From a checkpoint of a small transformer trained on Wikipedia.
Size: MLP 256 SwiGLU, vocabulary 8192, 2.85M parameters.
Each number is 50 + 12 x the weight over its row's rms, rounded and kept within 0 to 99. Layers, rows and columns count from 0. The size before them is the row's rms in percent of the matrix's.

# q: layer 5 attention query, 96x96, rms 0.137, rows 27-31,58-63,90-95, columns 0-95
# k: layer 5 attention key, 32x96, rms 0.125, rows 26-31, columns 0-95
# v: layer 5 attention value, 32x96, rms 0.142, rows 0-12, columns 0-95
# o: layer 5 attention output (transposed), 96x96, rms 0.307, rows 0-11,32-43,64-75, columns 0-95
q58 082:79 52 45 52 59 43 53 48 74 35 41 36 44 51 51 66 46 44 51 40 56 55 31 56 55 42 45 33 61 61 65 40 32 53 60 49 64 54 66 47 56 46 71 39 70 57 41 51 40 65 65 53 48 61 53 87 52 47 55 59 36 49 58 23 40 61 37 41 55 50 46 62 17 50 59 59 47 47 53 48 73 22 65 48 51 40 59 45 59 48 66 33 61 60 56 40
q90 101:50 63 48 32 38 49 44 57 52 53 58 29 50 70 30 45 46 39 49 67 68 69 80 66 60 59 55 51 55 51 76 50 53 56 64 29 47 32 62 71 70 64 68 47 40 39 33 58 62 62 54 46 42 51 58 65 41 40 46 44 35 60 48 38 50 42 41 36 52 45 52 70 25 33 52 58 39 31 52 59 50 38 43 62 48 68 44 64 55 47 36 42 62 32 57 43
k26 096:21 54 64 52 45 87 58 43 50 60 50 44 44 45 45 48 51 54 71 57 70 37 60 46 67 47 55 46 70 56 29 29 50 68 35 45 57 52 34 49 42 52 39 54 50 46 57 70 31 48 48 59 42 47 49 36 40 64 45 45 74 59 45 51 55 43 45 43 43 51 53 65 55 51 62 37 62 66 53 50 34 57 70 54 38 24 46 61 62 53 16 51 60 27 43 56
q27 109:41 43 61 33 34 63 73 64 61 29 65 49 53 38 62 61 37 52 72 37 52 61 54 45 47 57 55 63 23 42 53 38 32 51 50 52 73 86 42 40 41 60 49 28 29 35 73 47 34 50 29 51 43 47 55 55 56 52 42 51 35 62 44 42 40 66 55 47 51 59 34 58 52 52 31 47 40 40 50 49 59 57 50 54 73 35 29 56 42 48 60 42 41 42 51 61
q59 099:90 65 50 58 42 61 35 53 51 55 75 30 42 29 62 49 66 31 51 34 59 38 49 72 50 41 65 51 57 45 60 63 42 30 52 70 65 66 33 53 54 46 54 33 62 55 30 54 45 54 53 69 64 45 51 43 46 31 46 46 49 56 50 50 50 39 23 56 35 43 52 74 55 45 57 40 69 59 54 46 41 44 51 41 55 32 68 42 38 50 42 54 51 41 45 37
q91 104:33 57 72 73 53 35 52 29 62 35 62 41 54 30 40 51 45 34 39 40 52 40 65 34 42 56 45 57 33 58 38 40 45 54 40 59 43 66 65 40 45 46 34 62 50 46 40 44 28 49 33 58 43 44 38 39 67 24 45 59 55 58 50 72 63 51 60 69 12 48 41 54 67 48 76 44 53 49 47 54 51 44 48 52 47 72 65 44 47 50 55 32 54 46 56 53
k27 103:48 53 62 68 35 31 54 67 54 56 45 53 54 44 35 62 37 40 59 51 39 51 66 54 56 67 37 53 51 67 41 62 54 65 26 55 36 42 37 54 65 72 48 58 41 36 33 48 42 34 58 32 24 45 56 60 35 64 35 56 45 60 46 52 37 38 58 54 63 47 73 43 63 71 59 61 35 55 72 38 49 28 46 62 54 54 51 61 37 68 53 37 60 53 75 57
q28 116:51 53 41 52 57 44 49 32 52 44 49 37 46 37 69 60 25 67 44 56 67 45 56 39 52 78 80 43 50 51 54 37 52 35 49 33 53 64 49 51 49 47 51 74 60 39 34 39 80 53 48 61 53 57 32 40 53 50 62 53 48 40 24 50 53 44 43 39 52 63 51 46 54 39 44 62 20 54 42 64 62 62 63 47 44 87 51 41 57 49 52 65 54 68 44 62
q60 093:43 44 52 54 39 54 50 44 54 58 45 53 62 84 39 59 46 21 58 42 52 45 25 45 49 54 50 61 69 47 58 56 71 20 65 54 51 46 54 59 34 44 48 60 55 38 26 58 52 68 38 48 47 32 54 56 46 23 41 13 54 72 42 58 52 55 66 44 62 64 40 50 45 48 49 66 50 40 49 43 72 53 60 50 52 66 40 46 37 50 65 71 51 59 54 42
q92 103:43 63 50 47 38 40 32 36 48 60 55 45 37 51 57 47 55 57 42 60 62 46 52 40 48 72 19 53 50 44 45 62 58 23 51 43 46 28 50 54 69 63 47 42 40 33 31 37 42 53 27 44 44 44 54 51 43 54 49 34 56 48 43 37 68 41 33 47 34 62 47 55 47 48 48 52 63 65 61 51 41 83 48 78 21 44 51 44 47 47 40 63 15 47 43 53
k28 105:69 64 55 26 49 30 61 37 54 63 51 31 39 51 38 73 36 68 52 47 33 53 70 31 71 41 63 35 41 61 68 39 39 55 33 47 50 59 59 50 53 46 47 57 38 37 64 60 67 41 54 58 41 43 44 30 58 37 39 62 45 53 55 56 60 53 48 56 47 38 84 63 40 63 59 50 39 42 53 68 41 44 43 44 64 72 40 51 61 60 46 52 41 30 45 35
q29 086:38 62 25 39 53 38 62 48 50 38 44 61 43 36 60 35 61 46 40 63 53 46 56 69 59 52 37 39 57 53 48 53 48 39 53 51 30 66 71 49 59 48 30 50 37 55 48 39 37 41 58 59 65 64 49 42 60 50 46 75 55 42 16 37 52 50 67 38 79 60 43 31 63 51 24 54 46 66 68 64 47 35 56 42 58 51 63 67 38 56 35 44 50 66 59 65
q61 100:53 58 20 46 58 35 43 50 44 39 59 63 48 53 38 35 54 53 23 42 57 38 37 45 32 40 45 51 39 66 29 40 48 34 47 39 28 48 63 49 73 39 62 48 48 32 61 45 33 51 37 30 50 41 43 52 63 12 33 58 43 64 57 49 48 40 56 40 57 47 37 76 35 55 70 38 36 38 46 36 48 50 48 47 48 62 53 47 48 48 68 56 47 63 62 38
q93 112:45 26 48 68 69 55 50 53 35 52 66 62 49 30 44 32 46 37 56 44 62 56 65 43 46 42 54 49 51 47 52 52 33 62 34 77 50 67 73 36 63 52 44 56 41 59 65 39 34 54 53 53 43 54 61 53 56 59 65 40 57 35 59 54 65 31 64 43 43 41 35 49 61 60 56 32 63 26 74 51 54 35 36 66 42 84 48 61 35 56 57 41 47 56 43 38
k29 105:35 53 52 67 38 81 39 49 61 63 39 20 31 50 46 60 27 41 53 65 81 32 60 47 30 36 53 45 60 42 56 43 38 52 66 68 43 57 66 58 41 59 53 54 35 57 56 51 55 63 61 43 54 67 48 46 20 43 60 48 54 53 50 61 31 56 34 48 54 54 57 53 50 54 52 66 59 50 55 44 38 45 47 76 51 31 68 48 54 62 48 41 26 54 58 53
q30 098:65 44 31 68 38 68 54 32 40 47 47 34 29 48 68 69 38 53 62 59 52 64 51 55 54 49 52 72 41 32 49 87 47 65 50 60 53 56 52 64 73 54 31 62 50 68 53 62 52 51 40 43 28 63 47 54 64 37 57 44 55 56 53 62 55 50 34 52 34 51 50 42 56 33 51 49 47 58 40 67 46 53 34 56 38 42 74 60 65 38 60 58 47 58 31 75
q62 118:47 37 46 45 49 41 68 61 71 58 37 53 53 47 81 55 42 76 47 67 43 60 50 58 56 54 30 44 47 36 73 63 62 36 52 35 51 59 46 44 56 52 47 66 47 66 73 38 48 55 34 50 59 43 32 52 27 75 76 69 60 58 46 54 61 31 48 49 55 45 36 66 53 53 66 32 58 48 48 43 29 41 45 39 60 41 58 59 45 54 38 61 59 45 47 74
q94 101:13 25 65 65 50 61 44 40 57 48 67 61 42 58 48 42 55 49 48 43 70 50 44 62 27 48 52 47 56 58 56 72 46 50 55 34 50 43 78 47 56 49 59 36 39 59 41 49 59 55 21 30 32 55 37 38 52 71 63 44 48 41 62 29 67 40 45 49 44 49 65 53 64 34 60 49 52 71 67 55 45 53 49 59 53 44 50 65 46 46 58 50 58 78 31 48
k30 103:61 43 48 60 49 44 57 51 53 56 31 36 66 69 50 35 41 52 64 66 62 70 59 63 40 65 54 40 60 45 39 39 46 74 36 26 47 47 50 60 50 52 62 54 35 63 31 48 35 41 46 47 55 49 43 56 73 40 32 50 40 65 46 56 41 59 56 18 59 40 37 49 24 33 48 52 53 45 32 47 59 39 71 51 45 80 41 56 59 62 67 34 40 66 50 46
q31 107:33 52 36 51 59 49 55 44 50 48 48 59 51 52 41 55 36 54 19 69 56 58 66 42 44 52 26 51 46 30 55 66 40 44 56 51 49 30 57 48 50 53 68 61 40 80 62 43 52 67 47 33 52 72 63 34 62 42 22 48 53 39 60 63 52 30 67 55 48 24 60 42 49 46 64 37 54 38 60 57 49 50 38 63 36 40 41 47 56 44 44 31 23 44 59 33
q63 097:54 37 32 54 51 41 50 36 32 55 60 52 64 43 60 65 38 47 59 74 34 64 52 40 32 40 64 55 70 34 44 49 68 50 61 40 59 57 61 38 62 36 57 36 59 63 63 40 60 54 41 56 49 56 40 29 73 50 43 60 60 62 44 64 52 35 53 58 38 38 34 24 55 39 63 52 52 45 53 60 40 39 59 56 41 73 77 40 51 45 28 52 28 53 43 72
q95 123:66 59 74 47 57 16 50 39 53 51 32 61 42 60 61 37 41 61 48 58 50 65 40 63 41 51 39 73 47 51 45 71 63 36 51 36 53 59 40 43 50 43 43 34 58 82 62 39 42 64 46 49 42 58 51 44 41 42 64 45 63 54 57 72 47 50 46 47 34 46 22 51 54 35 37 32 53 48 59 75 47 53 56 41 30 52 40 56 32 43 62 58 24 46 47 39
k31 111:66 48 43 55 67 46 52 57 50 41 53 48 44 36 40 46 46 55 52 41 34 37 56 64 48 60 51 60 43 55 43 68 50 42 42 57 35 41 51 27 69 60 24 52 47 66 65 51 32 43 70 38 64 72 53 51 64 54 63 30 45 53 27 39 49 47 43 42 44 50 49 49 43 48 38 34 48 29 67 50 42 76 38 62 59 60 27 68 43 42 55 11 45 46 36 35
v0 097:55 67 58 77 47 63 75 36 44 44 57 47 61 48 57 45 58 64 26 58 30 50 50 46 50 74 35 53 47 62 39 52 74 62 58 42 67 55 38 46 51 42 67 40 37 37 69 40 48 38 47 73 60 48 43 57 55 42 53 36 37 55 44 31 73 54 48 34 58 54 68 69 38 31 41 37 63 35 51 65 48 48 36 42 46 45 41 45 39 66 56 65 60 35 47 68
o0 107:69 34 61 44 55 51 26 40 44 28 45 79 45 71 48 43 59 66 56 42 57 45 36 48 52 31 64 70 61 44 52 53 54 59 37 54 39 54 35 52 42 56 50 36 64 44 63 40 55 63 50 60 42 60 58 30 54 40 30 42 59 46 72 48 51 28 52 46 24 73 27 58 67 60 64 34 60 43 35 49 54 62 44 40 71 41 73 52 55 51 57 43 54 53 53 43
o32 103:57 59 46 58 40 47 68 55 54 62 51 53 69 53 55 54 64 50 28 68 60 45 71 58 50 48 36 37 42 42 23 60 47 50 67 41 40 48 56 57 53 57 47 60 35 68 51 23 49 40 42 46 49 29 49 59 31 79 44 43 57 48 72 39 48 37 44 37 51 44 55 26 66 55 36 79 47 50 59 72 30 49 58 63 23 60 49 51 44 61 58 36 42 40 50 59
o64 094:38 65 57 39 34 54 59 43 67 81 63 52 54 41 58 34 30 43 70 55 42 53 33 47 36 40 60 50 47 51 47 51 53 44 67 81 73 55 55 43 59 41 55 53 37 66 31 62 45 55 53 41 55 60 62 45 59 49 53 49 54 51 50 46 42 65 61 73 56 45 70 49 46 56 62 52 45 52 53 41 49 47 52 60 59 52 25 77 45 21 47 62 83 61 36 61
v1 109:44 50 19 72 41 68 47 28 31 65 50 35 44 58 30 51 64 48 41 40 46 51 47 64 40 63 34 46 64 40 42 88 28 61 75 49 44 35 44 68 48 52 46 47 37 62 41 51 33 55 58 33 40 40 48 50 53 52 42 46 69 60 51 52 40 47 62 55 32 52 52 47 36 41 48 47 54 51 54 52 40 61 11 63 61 56 53 65 42 52 58 39 58 45 43 50
o1 105:60 34 67 59 44 42 49 62 72 49 52 29 44 66 66 44 35 68 47 32 48 58 54 55 50 77 43 50 64 42 52 46 47 48 46 59 34 48 58 53 66 57 66 54 43 19 53 47 36 32 40 63 48 43 43 44 38 56 64 47 34 38 27 23 56 46 53 34 50 53 60 52 59 28 51 64 31 39 31 61 47 58 79 54 61 64 45 39 64 70 54 44 56 52 50 53
o33 105:28 36 46 62 27 64 41 48 29 56 66 45 49 58 52 48 28 33 48 54 53 54 44 71 63 57 64 65 47 41 60 79 50 36 43 52 67 47 37 63 43 63 39 44 33 68 45 66 45 56 53 47 46 48 63 38 46 64 48 40 65 45 62 58 26 44 57 68 51 47 65 45 55 35 46 64 53 58 59 48 42 71 29 69 42 60 49 79 58 60 44 48 38 74 47 58
o65 105:74 64 42 35 65 42 54 46 57 20 44 35 63 47 29 71 69 61 57 58 58 38 56 35 26 29 45 44 28 76 69 39 47 42 40 55 60 43 57 33 54 49 51 30 62 50 44 58 39 58 41 49 51 29 38 53 49 54 48 52 34 71 44 31 47 61 26 64 48 42 45 69 49 57 67 38 52 40 48 55 48 61 42 45 60 49 41 58 42 42 53 36 41 57 52 38
v2 098:50 33 68 42 67 59 56 86 43 39 56 56 65 64 41 61 44 77 30 47 38 53 43 62 51 52 61 61 54 57 41 52 41 62 46 41 50 35 49 39 54 36 71 48 46 51 44 53 36 54 68 26 46 43 35 58 70 54 43 48 47 51 42 50 32 75 34 33 44 75 41 49 29 51 41 54 42 40 47 42 43 29 51 23 37 46 69 54 48 32 52 56 51 43 53 57
o2 088:54 65 56 50 40 41 38 42 56 69 62 50 64 30 67 57 43 51 30 45 47 39 66 43 43 27 47 57 43 54 49 65 46 61 64 51 77 39 64 19 64 49 35 49 35 69 69 27 47 44 40 61 50 54 49 45 57 75 61 59 58 23 44 56 59 57 43 50 49 39 59 32 54 46 44 58 59 61 48 68 54 36 31 60 69 51 43 47 29 50 36 62 48 42 60 37
o34 105:65 54 45 48 54 50 53 62 45 41 65 61 56 58 48 41 55 58 45 40 50 53 67 43 48 67 55 39 76 28 45 64 30 39 41 54 60 38 34 40 47 72 36 45 53 46 26 37 36 64 73 42 64 59 37 19 52 64 41 52 40 57 67 38 48 52 38 53 30 76 51 59 47 60 59 50 56 43 62 32 28 38 42 41 45 49 24 41 51 58 50 47 59 40 33 33
o66 092:29 35 55 63 55 51 61 47 56 42 47 59 42 58 43 46 49 64 62 67 74 41 39 61 43 54 38 54 14 53 52 44 49 49 42 64 31 45 47 62 27 53 47 76 51 65 67 64 67 54 64 40 50 27 44 62 37 38 55 49 68 61 56 48 40 39 38 51 56 67 45 48 47 65 62 50 59 62 54 50 51 69 74 48 49 70 71 54 60 61 49 23 41 68 50 54
v3 103:44 24 73 46 39 45 39 34 59 56 35 67 38 51 41 43 43 54 48 57 54 57 68 41 37 49 58 56 71 53 49 54 44 57 38 37 46 64 41 46 33 31 44 50 61 38 49 36 69 52 40 29 65 67 45 63 81 62 43 33 55 62 52 60 60 41 54 52 70 73 59 29 65 48 46 31 71 57 62 42 55 47 37 46 58 39 52 76 37 59 43 54 62 46 45 61
o3 092:47 35 62 55 60 55 49 55 48 47 73 42 47 35 54 69 36 60 37 52 45 44 33 63 49 83 62 52 34 66 56 66 57 57 42 70 46 56 44 40 63 61 44 48 57 54 51 32 46 56 55 48 58 72 61 59 56 62 78 41 57 61 40 64 47 62 49 66 46 48 36 62 44 56 59 63 21 49 40 53 70 70 46 68 27 52 61 42 60 31 55 68 56 72 47 41
o35 109:40 49 53 54 43 54 59 61 51 56 42 50 41 57 49 49 61 46 47 73 44 80 62 32 43 59 49 37 69 37 61 47 60 37 67 60 58 64 30 39 39 24 38 60 69 56 58 39 41 60 26 53 65 41 42 38 22 55 38 64 34 48 26 56 55 31 56 54 53 33 57 42 56 63 39 51 50 50 56 24 55 31 46 49 49 33 44 57 54 42 55 70 35 60 54 69
o67 097:38 67 43 42 52 52 47 41 41 52 45 45 59 40 69 33 45 43 33 58 48 49 42 58 65 63 47 54 36 52 47 60 40 45 29 39 50 45 57 57 42 74 67 42 33 64 68 54 64 68 66 31 38 26 61 54 44 42 36 63 54 43 49 48 64 66 51 51 54 52 43 61 38 48 65 60 53 65 55 43 17 28 51 41 54 72 51 47 72 62 36 49 52 13 53 51
v4 094:22 23 38 53 49 41 45 25 72 26 48 47 54 54 41 68 61 75 28 33 35 47 37 57 58 60 54 45 44 64 68 58 44 44 53 76 70 53 48 75 34 31 52 35 42 53 47 56 43 47 44 56 58 62 61 65 51 45 52 36 51 37 54 38 49 53 53 53 65 54 44 60 66 55 47 41 54 45 22 34 56 52 38 43 48 39 48 39 44 46 49 40 60 47 38 68
o4 092:53 48 75 42 47 51 45 70 35 40 33 60 63 41 61 55 45 41 33 73 40 55 54 68 67 45 45 63 46 53 40 40 59 36 59 44 31 51 46 55 28 24 28 62 62 46 70 44 61 51 32 45 45 39 46 50 62 53 56 47 51 59 30 60 40 22 47 37 59 47 60 43 47 45 49 58 16 52 50 55 47 51 68 61 36 68 64 36 46 39 49 50 71 68 45 56
o36 100:48 45 40 72 50 70 52 66 68 51 59 72 38 26 70 33 60 51 63 57 45 54 52 45 61 45 43 29 42 49 51 58 36 61 50 65 62 62 74 51 50 64 44 41 53 55 47 56 41 48 40 56 40 62 66 64 30 50 35 51 56 18 55 50 19 48 37 65 58 62 32 52 65 30 46 44 58 48 36 32 59 40 42 45 42 47 39 41 50 42 70 51 35 54 58 63
o68 111:25 49 35 64 49 49 52 37 41 56 63 34 39 82 59 68 59 73 76 52 57 45 37 38 55 50 61 70 43 38 62 53 42 50 64 62 57 46 33 47 47 62 59 50 47 55 29 35 52 45 54 55 41 29 43 47 67 52 40 52 56 55 52 44 68 66 65 58 34 32 50 59 47 60 60 41 76 46 61 49 68 61 40 50 62 67 44 71 38 52 59 49 53 52 21 43
v5 101:55 67 62 49 57 72 38 51 63 58 42 58 45 56 62 48 55 47 62 50 21 56 46 84 54 76 33 46 51 48 49 30 38 53 31 30 55 61 61 28 69 57 42 51 54 47 72 32 53 40 49 44 46 35 38 50 28 61 67 40 77 50 66 52 44 45 58 53 41 39 67 51 36 52 43 56 51 39 53 43 52 37 64 34 38 44 59 56 37 60 47 45 49 52 45 25
o5 096:18 55 69 49 56 22 61 47 52 43 50 54 59 33 35 32 43 51 35 63 52 44 63 41 64 53 60 61 54 52 53 51 45 68 77 55 58 37 54 39 58 56 43 67 36 58 31 60 39 60 76 46 52 79 55 47 54 61 47 66 59 63 39 26 48 56 23 55 42 73 31 56 46 49 49 43 51 60 48 50 49 38 58 51 29 60 53 44 58 48 41 44 63 55 45 68
o37 113:59 59 28 63 42 51 40 47 49 55 48 50 57 74 42 70 45 54 48 47 48 56 40 67 51 34 23 69 60 49 58 35 43 53 51 48 73 56 48 49 47 54 47 39 54 52 69 36 57 64 38 51 76 49 43 59 58 33 76 40 46 63 62 49 47 55 59 72 53 34 62 34 49 47 51 50 61 52 71 59 48 66 47 57 27 60 19 60 40 56 38 51 48 53 70 24
o69 086:44 53 49 46 49 75 52 40 34 53 61 61 45 37 31 47 53 51 45 46 61 61 70 39 49 54 60 64 59 51 47 47 68 52 44 23 32 46 32 52 57 48 61 63 42 46 40 57 49 58 47 47 33 44 70 39 68 62 34 53 47 24 78 75 45 40 62 60 50 37 64 56 64 46 41 47 32 63 66 56 72 80 49 57 41 39 56 63 52 30 43 43 38 52 36 59
v6 100:30 30 56 57 30 52 59 35 65 59 41 59 31 63 58 50 41 56 56 29 47 41 30 39 47 46 37 49 47 46 60 58 53 44 31 48 51 32 48 40 48 53 62 50 36 30 32 50 35 69 53 42 25 56 46 38 43 47 56 56 61 51 64 44 44 45 51 46 17 53 71 57 48 32 64 59 45 38 35 38 29 47 66 44 30 58 51 70 44 63 66 62 69 35 55 63
o6 099:68 81 55 54 51 51 43 55 52 52 39 44 61 37 46 68 27 46 47 56 42 62 67 53 49 43 49 30 51 35 57 45 37 67 56 35 65 52 45 64 63 57 66 65 58 43 53 32 50 42 69 35 59 48 49 73 56 59 46 66 39 53 77 44 42 52 55 23 48 51 59 44 71 56 47 39 55 51 51 45 48 29 28 39 57 52 41 38 54 53 47 48 84 73 37 48
o38 107:62 28 71 67 54 50 44 45 45 59 43 50 51 66 56 51 61 33 42 35 45 52 59 23 52 39 44 51 38 60 64 49 45 31 59 74 47 28 42 45 55 64 50 50 61 69 59 40 59 68 55 50 44 29 69 49 48 53 71 52 67 57 31 48 60 35 46 59 54 49 64 51 35 39 45 54 56 51 55 45 25 67 48 77 40 49 58 79 34 56 49 32 48 43 70 40
o70 096:51 31 27 51 60 38 60 59 49 27 74 52 51 44 65 47 63 61 51 61 61 44 29 44 63 63 35 60 32 55 39 53 50 51 60 42 75 63 48 43 40 59 53 37 57 37 37 59 48 43 52 47 55 72 25 38 66 40 38 50 41 50 38 44 46 77 47 65 29 67 45 67 49 55 60 45 64 48 45 39 51 44 74 57 57 58 54 39 56 59 73 62 69 29 50 50
v7 113:47 50 67 54 64 58 52 29 65 29 48 36 46 27 50 35 75 41 44 38 53 44 41 27 59 54 52 47 44 42 61 32 38 49 59 45 36 30 60 53 25 60 54 47 30 49 57 50 69 51 54 37 44 23 48 58 50 24 60 26 43 45 50 46 40 58 57 39 45 59 76 51 31 44 44 50 72 45 35 46 51 59 77 51 34 44 62 47 57 61 47 49 62 50 49 37
o7 104:50 46 38 37 44 56 40 69 56 39 51 56 50 58 32 53 40 38 63 64 42 62 69 57 46 44 69 62 77 56 60 38 65 76 63 64 70 60 47 49 54 38 36 60 61 49 52 54 52 66 54 36 69 57 41 44 54 52 65 86 33 30 40 67 52 48 55 62 58 48 33 53 66 48 54 44 37 54 37 27 46 37 52 47 57 24 51 48 58 39 33 61 66 53 62 49
o39 104:49 46 63 56 64 70 51 64 51 46 72 44 51 68 49 47 38 48 46 37 42 55 51 47 55 22 51 40 50 54 59 73 73 36 58 44 25 20 50 60 36 43 50 54 42 63 45 59 63 62 50 59 47 42 43 55 54 42 59 47 42 54 50 80 35 27 57 40 55 65 37 49 52 46 40 32 53 54 39 53 31 67 43 61 48 07 49 53 46 44 48 56 70 57 52 46
o71 111:52 52 76 45 65 36 52 40 44 70 40 36 54 39 61 65 45 73 43 39 50 30 40 57 52 54 52 51 37 57 37 64 42 41 51 42 54 47 49 42 46 37 35 44 59 33 35 35 47 39 73 56 57 48 62 55 51 64 41 40 70 68 79 35 54 52 70 49 43 69 65 56 49 61 46 40 65 42 43 71 29 42 56 49 56 40 57 53 58 58 64 35 27 61 22 56
v8 097:58 53 50 52 59 43 50 38 40 40 53 59 62 68 51 48 49 29 38 42 56 41 23 50 53 30 47 44 65 54 61 52 73 45 33 76 38 55 51 55 40 34 59 40 47 40 55 36 34 50 62 40 50 59 34 58 66 65 57 62 48 52 13 42 55 47 47 69 48 60 44 58 41 42 38 59 33 70 58 43 60 41 34 34 44 64 73 56 28 41 45 64 49 24 47 58
o8 102:30 50 57 29 40 45 49 53 54 53 63 44 47 43 54 35 51 65 65 70 47 69 50 46 76 58 62 51 71 49 51 59 39 43 55 61 54 59 38 56 35 71 49 37 49 46 61 45 58 41 42 38 77 15 42 42 34 50 61 44 58 46 67 60 49 54 38 49 58 62 70 24 61 72 44 42 34 39 51 48 55 43 72 42 46 50 50 71 57 52 62 44 34 64 44 67
o40 100:58 40 43 51 37 53 61 58 46 53 59 58 42 62 27 49 57 42 74 31 51 53 44 47 37 45 47 33 25 41 40 66 55 47 45 72 45 26 39 54 49 46 44 70 55 51 49 50 61 60 51 52 51 51 60 37 52 69 47 60 60 59 33 05 46 47 41 51 65 62 17 62 65 54 54 45 61 55 44 51 66 67 43 59 53 72 66 35 42 56 50 52 50 30 49 58
o72 100:45 50 63 60 32 40 29 59 43 43 57 53 54 21 75 56 67 49 41 41 57 37 61 62 43 90 14 43 39 56 55 76 46 59 43 42 42 54 55 32 37 53 40 43 52 57 36 53 48 52 30 51 36 56 41 51 65 70 48 39 57 45 48 59 65 34 43 32 44 49 45 50 60 39 41 64 50 61 51 28 45 52 53 53 29 50 50 35 55 51 64 49 32 57 55 44
v9 105:35 49 51 34 53 41 47 40 46 63 76 33 50 59 56 50 47 51 48 50 59 53 24 37 43 30 61 64 38 57 57 50 33 48 63 84 44 71 46 36 39 41 47 44 30 46 35 44 37 36 54 55 66 42 32 58 70 70 39 49 60 61 39 57 38 53 30 40 69 21 57 50 66 52 45 47 47 47 62 56 39 43 40 56 44 53 35 55 43 44 40 44 40 68 64 71
o9 102:55 72 46 73 57 61 48 65 43 46 47 31 42 60 34 50 16 52 58 55 56 53 54 63 69 41 76 47 50 61 65 39 43 56 42 22 69 27 47 44 57 52 66 46 44 70 45 56 53 62 46 41 52 64 51 57 40 42 82 61 48 47 54 42 61 77 48 45 35 61 60 46 56 52 61 65 48 62 46 55 21 63 56 48 64 51 54 45 51 66 52 43 43 39 57 47
o41 098:38 46 52 56 48 35 52 25 67 48 79 53 34 46 54 50 64 59 43 52 56 47 49 44 40 54 51 25 24 41 45 69 37 60 61 66 51 65 54 66 47 36 39 30 76 43 41 59 33 25 52 54 39 55 35 48 51 56 36 51 45 65 70 49 58 58 40 41 41 33 51 62 49 44 65 40 27 44 34 45 61 51 36 35 56 46 32 42 68 60 52 67 42 50 36 58
o73 088:47 35 42 40 56 47 43 55 60 54 51 43 69 29 64 38 57 55 36 54 30 37 42 55 33 61 44 48 45 53 52 69 59 33 51 39 76 68 39 41 52 23 56 42 71 49 39 74 47 57 42 41 41 46 78 74 54 65 36 57 59 59 62 48 50 48 47 58 65 72 50 65 55 64 59 33 53 31 60 63 37 36 50 29 51 69 59 49 47 35 42 45 57 48 44 40
v10 089:67 39 42 56 41 56 51 50 26 57 47 44 44 44 53 56 48 35 76 59 37 54 60 46 75 57 53 15 37 59 54 30 60 53 53 51 47 58 49 57 36 70 49 46 65 50 37 64 71 69 64 43 52 51 39 57 61 48 41 67 35 39 51 49 61 62 44 53 60 40 37 18 38 61 37 52 68 26 54 52 52 52 47 75 58 55 58 42 45 51 59 29 59 47 72 40
o10 094:65 48 52 44 79 31 46 57 65 47 51 52 54 57 57 65 43 46 37 41 48 37 57 52 53 42 40 54 57 48 41 74 51 65 51 41 13 57 55 50 42 51 50 66 55 64 38 38 50 15 45 58 70 42 38 55 58 47 47 42 64 39 14 77 35 60 54 45 42 63 33 60 46 41 36 58 60 56 48 47 38 57 49 61 58 18 40 40 59 46 50 49 55 48 50 53
o42 097:69 60 47 43 68 38 48 57 38 56 55 38 54 58 50 36 42 54 60 44 40 77 37 74 51 71 87 38 59 38 34 34 50 54 64 54 48 44 54 60 67 42 38 37 60 36 45 47 55 54 46 49 43 53 17 55 51 30 45 66 56 58 31 48 48 50 68 35 72 65 41 43 49 62 37 60 39 43 56 40 56 50 47 51 38 52 54 67 50 44 51 48 72 41 55 76
o74 097:83 37 55 72 35 77 49 55 58 44 36 58 69 50 38 39 65 35 61 43 50 56 45 32 47 54 36 42 44 73 60 54 51 42 44 57 73 47 41 39 43 46 61 43 41 56 51 58 33 59 41 47 58 49 54 45 39 75 51 45 42 38 55 62 50 40 21 58 59 35 50 49 49 50 50 47 74 50 51 53 69 39 54 47 53 79 45 35 28 39 51 71 52 61 52 29
v11 109:50 58 55 39 52 61 34 48 42 67 61 59 47 54 55 36 56 48 44 47 50 83 49 39 50 38 30 24 67 55 42 64 40 76 63 49 65 54 46 41 56 56 44 20 36 49 61 62 54 39 26 49 41 50 63 72 59 36 42 49 55 64 63 57 55 51 62 44 63 80 39 58 39 37 59 62 37 46 40 63 46 36 38 59 47 45 43 52 39 52 57 67 73 34 36 54
o11 106:39 50 52 69 59 46 68 34 32 53 42 55 61 57 49 56 36 54 67 39 44 45 17 52 46 67 52 70 55 48 50 50 46 47 37 40 52 47 26 42 46 60 51 84 60 44 54 71 46 55 64 33 52 60 52 21 58 51 24 47 45 70 62 28 51 52 53 55 45 37 46 70 34 61 46 30 45 35 57 42 25 45 44 49 52 68 65 44 46 59 48 43 45 60 62 53
o43 099:23 63 57 55 67 57 41 44 57 74 61 65 51 38 51 38 44 30 56 62 47 59 75 54 60 42 45 20 62 43 56 72 41 57 63 61 51 57 69 62 65 59 66 51 47 73 32 37 61 50 56 51 53 45 60 50 39 72 45 61 59 27 58 41 43 42 60 50 62 58 45 31 59 26 55 52 41 52 39 50 65 42 56 57 59 20 47 53 35 48 54 45 61 61 51 57
o75 110:46 59 40 52 50 43 52 64 53 38 31 52 52 46 54 52 55 56 31 52 66 45 80 52 54 49 38 57 44 66 52 48 71 30 41 54 41 44 59 29 56 69 48 43 34 44 77 62 29 55 48 71 43 42 40 72 39 48 80 64 38 41 44 47 36 34 32 40 52 56 66 43 58 34 60 54 59 65 57 47 53 66 50 44 31 54 40 46 54 44 73 47 33 64 65 33
v12 100:60 37 39 41 59 24 58 48 65 43 50 60 44 51 19 45 61 66 48 65 57 43 69 45 63 52 55 51 64 44 66 52 44 59 35 58 77 47 52 52 44 56 48 53 65 76 49 48 49 53 50 67 78 48 45 43 36 66 53 50 34 55 43 47 57 53 40 60 59 33 70 60 62 49 39 41 44 68 39 40 29 47 63 42 30 48 49 28 34 70 29 46 30 50 55 58